config.yaml
num_hidden_layers: 24
hidden_size: 96
num_attention_heads: 3
num_key_value_heads: 3
head_dim: 32
intermediate_size: 256
vocab_size: 1339
hidden_act: "gelu"
norm: "layernorm"
norm_place: "pre"
norm_eps: 1e-05
positions: "learned"
qk_norm: false
attn_scale: 0.177
bias: "none"
tie_word_embeddings: true
parallel_block: false
init: "uniform"
init_std_qkv: 0.0672
init_std_o: 0.0
init_std_up: 0.0672
init_std_down: 0.0
optimizer: "soap_variant"
learning_rate: 0.0126
lr_mult_up: 1.37
beta1: 0.95
beta2: 0.98
lr_head: 0.0175
warmup_steps: 200
schedule: "wsd"
decay_fraction: 0.689
decay_shape: "linear"
final_lr_fraction: 0.0
batch_tokens: 65536
max_seq_len: 1024
doc_mask: true
z_loss: 1e-05
train_tokens: 158300000
max_steps: 2416
dataset: "wikipedia_en"
Each number is 500 + 50 x the weight over its row's rms, rounded and kept within 0 to 999. Layers, rows and columns count from 0. Numbers have three digits each. The size before them is the row's rms in percent of the matrix's.

# layer 9 MLP down, 96x256, rms 0.313, rows 0-95, columns 128-191
098:549432515552503529552516494387518471477418414464501384548496537507485401482477508501494635498524504451369515498503597602514537586461487471509529507512536516516603513508507494565485465541486411
099:491449427475569442507487541397488487510506546504454507490539438492469482405513447420549469531458536508521458432496509393460432482553453426495459516418546420427437483534456481488458529524409582
098:570505506483571613561509641515483484435461475580430519547482494433500522489517458544524437520502556480397444585542520481485466462519498550595479476472484472526392497449518464531436585438472508
103:454469462514485444394492523444516545485564473462600516590545460439487468458404483606510464523443443558585480663518490526557545434579465484573472452488561376481453485462527605427451514614545415
099:518447588458401456564483496446523547518601587453488477486519497477571511486435562628562506528483419501396530586470549541547550471579489530603459464477486517468429411639531471443493490439407582
098:519520516441512408556519504507496407470555525424508503514515511485431586527575604492480501488485470431546566578404430463530548550470475538521482463493586585533366520649562538520495586597476533
095:629539582496501442451560455559560382487435452589545570549544558455504481540418542549547453401510533418459541571578494453524509425530456515557508445521563407541481515545526581507552597532544492
089:469498545511522574507463517479464433528399525496525365505505546516603539416491445359421546469485402437381511610461519463469513545500499511468493459435582565494466415564455440420485511540388527
100:531488543562558546474487470526514611409480421482527586561485481595480430532528462663510506509486507542579478513457546505512415451555498534512483460536508549488520500542434490412416505420512417
104:576418572567474554586559449490524465483593459498530493501503483481487432484486520521494519508528436553503553526483468449624454534489530496518503557472502634517548473504433525619496507462456541
093:540473479463538517540604558479559466541539486513524568462548544483447505546528481523528552507496400466570429410435517530552476417477544498482510547388447490541567526547493422444466459540584562
105:569507514474515445583535466461494521458405564549478481524492472607469473559491470388556550484482510490604456550434565523587480529572606509600479471436509555553525553482536450430533537492380454
105:490465450513500432489367436454484457404476401495511555498511513508494553476471515428501553474466483468537537500518615481492522488431504541449439558527396483542546490588525517536499505415528460
102:517557550474558508488485504509561511532579574506454522506495492355460511521534561425483488505502486525597517429585493528537540504620623519520475530482551568513501541451448457444466511509452566
103:442442441528551474437472541455451540487570559502516473527513522524464496476474386468611448523385490470515501508528492545523495448533497515518546536505485484497479489441458585694518452643612491
108:557486557479475566486439564436455483530577481564524468538500568344462563481538474547392436490434442489452500492399487452496506472559422422573425559541487386530526451535536500568579457536489472
107:463564530498506472429486490512452512509476517420530530577529502519448583524443495519476397508523537601476587505466510601536462476482486494561573461544460480384466533512523467457516535478457466
097:489468458501526476557504580608421508516511550475452530540444478491480526457474540457529520423570576547443469493500549492492486504587547498482400483451462417483497496421453498543508443532479464
103:473449569443485516520471558454472559441516570497553433585454505506510537505457490536534575528523548490593501497522539433444540538426481489412520461567447540467483519399448415399500444476440510
098:479379558509412522490507562499462445568574436517472534538543409552619615528472476507535532567470416529623449525441486467597413523543490521464497538428430563504513565588438526562487483543541493
099:560461415544511533351517519524527463504506497440440532516471567524492540509510518440437500474556506411522549438528486511487549503432471465415443509516503471506555484489590521526539363475508436
097:485536443465444451647527566462566554492549468513442462571525516604532465487487527523470537552385464506530562463456495410441531445606545482459508493508506434569449479555509481445515433485459490
102:492453454573481529448453434468543547430560617511577500559480487494427581488474523501496605527496494597487423481507404485514572592506478418510515625527449460415562458592502436509474527494517550
091:574526476455551482534461416452538520464470582524601480527529561579619555508473578512482534470543467485468565603526517456519451369588570477511556558600466451530550551505596470559537508486540588
102:459564509485534512405455488470472484506547464501521503502578440493470476453541467458462446527489544503575548554548449476520516416564537471418507471581386529422506577566464419600528481504418465
095:536448514493587424433502470494463550595513490554506427556513585487485361526538513498524491472498544567619544594591494432474463502527429513519452481356436480499454401458501533525487635566514490
104:570457378422447539517442464400471485539520538432393541498537552514624477517571461542470449523532436528489448486410512498539466437463510523632478467460436479473436483504477547482477361478532449
103:578444537551505352537467483514554426527474522577467470575536464474518530470462531563598554535542567569437603412605503474559444425436462531529456544462511601443521514446504540485512531533382513
085:472414430533591482588489511505488477426529544527547503465466450660533604481476464468408446532616585504405460598479504480550419527491455459458518561513547480558488549489464418479436524452487514
101:538556462557574527480480507412425536514496529468537480485519587598485495492556488594518544446516514396451547490479567461451508523418478456488513480541559541419547493527522570566472425537608506
093:513447442471564459507516459540414462509512484519609516558486612378458492578533519446509441419470477459521451486490535523516513356580413531444532565507526359509526578526530443493463457505462478
096:533528640452485511484456449475524589474511530482520532456496546641540470470408548412465565488515445470432524415495412537439438450519570539444463468518523496380505539491465591514478511487541546
103:515524509508594449484431497505494501429433468482622461504477522551524549473430532483571503524531555425439499514517481527403544451533416536538632508534557541407558397515510383600565505548578509
099:444478483505574462521529432562504457463552459504514454494499491578490555466473534526485544477538509442448538484476635437423473451454621525575562454471610467490518509460484529502494475502513587
102:514504451480534547536509532558514492513473489441480563474532502523542525497476450505607594519529449509519491524505539483562484597494482447615444407569469514578404494607552481538565609372471506
096:507456518469486544524449511489513466592530447470475429481513487510560619502406475501412514502487491584480537499453562583392464538482448479516549461609457488522500535543529498553451378477474414
103:489487492469549512431523579478509414479469500472439527501525403498449531431534574448434485517570609593434429454513426525486515471628437507545468532417420554535483464550473494470496536486527502
102:477532559540471505567484499458437501477496504515488535513499464443559531529603528470597556499533605537465546460403451432517510512474379491575476504451539556468490574524492521408522463591511546
095:491544506569457508451547554586543536404587509499569535580519490538479501490617401528411435481517467553464508477455498418473543537451551509446491454450475538437513423610480555463490501467560542
097:545432424534508456548425346461608555522475526532538521455570543532565489464514562542428474543489553528443530485454463451551473456540485605468467573468435511497497430515493448462455376574565625
102:507513505547512581530455491514465589389538513500501475505528483468519440434464533475439460489575585548575452479498559572483451469489553472449485452434447491503576540383519497471476543470434448
094:529460476536491524497539514457503574479405600488499503500466459403482475489511474357481412393506416466559467476503438481477565504584475459467400408477536485484424496494417434539473514514500565
100:483502514490413534463421550449482488522489489494460419485482412538473558461478495536475504532477511499503514468479535564446583541467511426493441547522462506487428556430537461520647414490547424
092:434480402537447498475471475484501490437492503524557439507495490492490491468524490566541340509568462425426467486517444604561497478436514563508530454463560476509564558422516434472500444512555470
090:481464535540631555449513569463443533489458543509530431511530617492623433459442526513488505511428448517512475451489542486387402485535556483540468442557571390516476492421541472531550481484529457
103:496483511536437443405458565485580524553588489515538428565454532449550579470515546420491513469413543469513518491513523456463513515395343502490384606459577481496486416570406526468477576550594449
099:494523454468423452532459480498485395558614548502547498604524505458546469583514461496563543461499466422478469484535467382515493549473565619482450476473570493516473739466516504413483489502526540
103:465483436397467450464514633536451613519578467513465518508509507526541493489356517558528408534374527626495449566505502459449516540518561424494445529601472523540509532451525570498501485376503497
105:528553540405518607425502479442489569533528451533572529444509478507519505501418469520553507474532540508620566495561553472549530390501524485494550496441460503458436473482461421489537557365401488
103:533534531456474508465531566492510499496384550520558490391493492464504550483509533524414516481543525552508460494474504496485448490475514524414376496435490388480450552460443443513564443574386523
105:570504390458500493456527444507586465516482479496411553464494496484418480533545421498523452406572479425608499458524406547456491431500520513529507612591335582437437481530449428483550548502472551
095:498549558500532566454449529465461536521462474509448526481473532420425541437454567448381606538550564570441563381541478612448473527515520516466539472435558536521534496448606561485408557502451514
096:548554461490411499506479494557540504545461533603481494505493597657552523517469473532475472508595589532412565348532510562441454475470533553516499461476507533534544495499490544586571513504521533
105:486414481459541489638521493603507480569608536514547537537573499458491475482470440534515441538525457514533535475538569604456456515534542519487547513347494619505496564448471505537551432456527505
100:394495469512492392492525505528566463526570442458598634466548553550498533501504476513462556510529404527496580481528475520500429471489534493565604514469502476426498531479511499472502478548487525
112:504445613507523426501572537473571467477458451522510514543456563488376519524421471600499501491573493517497536440538576528517515504503501395517537613555563532453560580572413486555578496494570470
110:514502494524491615487461540554547563496402556545533437383487531535464504430489437560500471553547435454517444430454445525524452513345467435457458443607505424467540495617504593460542468449522460
097:537533456559537454440515520527527511458475504494475525494489386488510581537561494535446508465462509487474435457445534449524524515481526404434556508416526398516506498506482458512501539592556451
095:463481468467456537324490464500477470455472496516529498467490381464521490489559472550462386483462450457499500405432453457408510531494567542426538492484538451471508507414415456556511507574593609
102:484460480510458552509428481441476482470451455489575452461477532590459459554501496418466472415491529547538481416496443514463388474408494495481408527569506547581493454570496509474482578507462535
103:592580528482520544482534557542589570493506434588535535474467509465612529505543524615504555476471419513522577588498539536548563514437541490523410441507521475454535556540520554468509444538451539
112:534509525513614492443585455491508597527574448502453527499464487433561470442549518544452461488519360486450493487465515484488521473569526434476480549518485583569501591576541558465544375575536473
101:536486554505490531534533438555488512543429543601446534500468457563475477571442474467542427378483475589441475581530454497556551526531450516524478417465515497539507519517507567506428477528500542
102:497526505483536491544442543507551437486435501529600455444466548500551628510471491531473444519587495457472479510450410496525613551382549500564470441500516466517464582549581575511489536495482515
096:475428474550591450485494507457469431497520516552544541561498542512446532516549617528444549479519511478458592496526412521475480535506446473488548458423420536413522510531432455426468521517467437
099:539517464446495523548501495475460444543589528568537489487462443459515416569342541453517450498479514494488489486485559486537596443523607519480433575504472552536528412450459478402461470505388493
113:490502540532510427437494459446447525515502517500529508551491530552494561454516546494542556501481486444550507477403429522419543407428495505447539515508520573435541435414615449487454518518506502
097:523578502514550621565511510472526536506501482522461467486478505535440613482433393501522531476627521487530525475586528523612364437520463453495461462486517534498479507496445465392447517575390472
091:506500533523436348540591415512562494497450488431507559504477416457445518519490492630527522462549438386508507466419572507496497421494512529539427591472546554537538538567570442504461450577396493
108:416444580500521458490502492475541447541488514455535431530525518419461517556565486431406397512403495433581546405470418478452537482563377513590441496563480439541526522545469480580472466554571467
101:510456510531514508509508447557542502555457526467511450446511441553448411515520514523472513516469547574505544524516486415526444563455464432496441523432470561481441385588462552405492550431531480
109:539581509453467556452492589572420607507505496487542484489503461500504517499514430494407474498493540463420474538448493473452418507487453482464610472492421537512578392459554443483456507459661455
092:497488406449518455625457458509376563498478528440498454443514415444529533533573503536419495465545498486525480503449539521464447529496436483494473503461442436448497438513497477657428515515485517
100:501539465530486456440532544440456591499517459459516462477516455496504450504467469446512496508489395481473538487522455532503453478501509605591559495529431487604405598569461466627457497506419501
107:552521464565433477457544494467488616479453569483532493571544516464410530438480550406490476478608538491533564464533559542485577593541459540579526556481525406459534487469537439547523473491492516
095:491492444520481545528512532580455356549446526521515460539526544581485403445569526569445477528573535528486457452547398480497481613552501485482404537534529411545488540450486446495466539513393510
099:534391519511432604565489465491552420631502512501425413506547563478537455516549600476543527479525401448509529549514490482478525468511508579363504462530508457469560525434518465553459466481423542
094:533473497457556491646475443526399475538619535499595480453554492570513478512561404406555536532448485492486455430432459468427461520424510516565450437587455498541502484474458497521547542429503502
105:523446551425474494402439527454493508512474522505517397401514478645502568461443469512426442465484500468469518444464532425476504505546472397445492527545490443457455585466472508471493494446555459
100:584472523492583369401425570400444464495492486463482453467544422427510552522501373389460605530481462557405528610510401449448491448423519483559456449379437443560547448569484498493409572497505441
096:493549521535497422454497411542553523497507468400428495549541475451548519505486516536524570502447449611505484602465583544550405452517564579450438506519529483521482377644432527443440566590540402
097:487453421536489493544483564484452491527519404509543516472522469565386592493476470451451417522472461505529424489457544492485523441464604529495436592412531496519512416434517548449395486367384465
105:477481421484467497483512471537457467476592426441528468557467421534530582470555497477426467500492468467477616442429470492536523470546522446539591502489527449466418499493621516463477535377451449
100:474504446519459583442462505560428529422420516515455457477526481420477457468473530518524528510598517530438554530477516468488537580356561531526492575526509494490550485443479559476491438540421494
101:536438491464534418565457545536462312515610603459549513459517430640480516481553451528522453490494513445530527600537541571505503555560411509522523454507586592449429529548527511555545464523550497
098:401461493441445500470509399429528433601375481486431385381504425579545508447510468431537522437500471472516449443402460480476519526408445549515556475459478549472468521320482477439399469422503475
097:609475470460461510492543569484520501538470442456500483535517509443483424553489453660492490496511551520510421377565534470495426604420540557437484471610461514438541454583516504418535418440491544
094:623496414443467584497458555522530410540459503502466559561558496541479472459489526508561572491511397431488514532527499426548439421478486591508518484441506517476425516496548510412483567484514488
096:565453501521567481510457494498506515436412470577511459481434584511461477592506530664526550528580606428443615557526480502518495430457506443458454532491539511496508516538443558428464553532538505
101:464548582617492541547478562549505486462448469441476535595486491478600510571527495492499525521489540531445432507537577414475506410554557537493575567467513477441525468480446449435559537545484385
104:471513580504486580580484479502562496468489498449533500466518547514478532491504460545521494501419387555517495368507484515533475414480549465513449517624425505467536460545583507527460534569541600
104:471492495462557428502494531539523430474591517604400558557486500403407578388499511464489491488518472533573556484590506470457584504569428556481539563487480430505479520533563530456535653482426413
102:554475480474448546549484527483501463452534532480603470551503459474547545493441562536422480543518464611456551548538461521516479477467621474477454492478470516487481437547404510450519597359482502
092:560485536578454481571444544486486488474566517559523545563444555418523474539494564503502568460559444423583415571509520484476556464518451527534446569426522398517588482588571494529491493462553529
099:559528466504453463502425527510468555512416424457542460527534544597559429575455458487535466551519541481469435471557595439544426441455511503454482562374515429511586568407421602568459579488441451
101:568585495525592482343552543516549495569438598445475411507479533483505405544569493543493491482464403509513461552495561516489584595515598475534504498539479453478434597477480481508570535477465531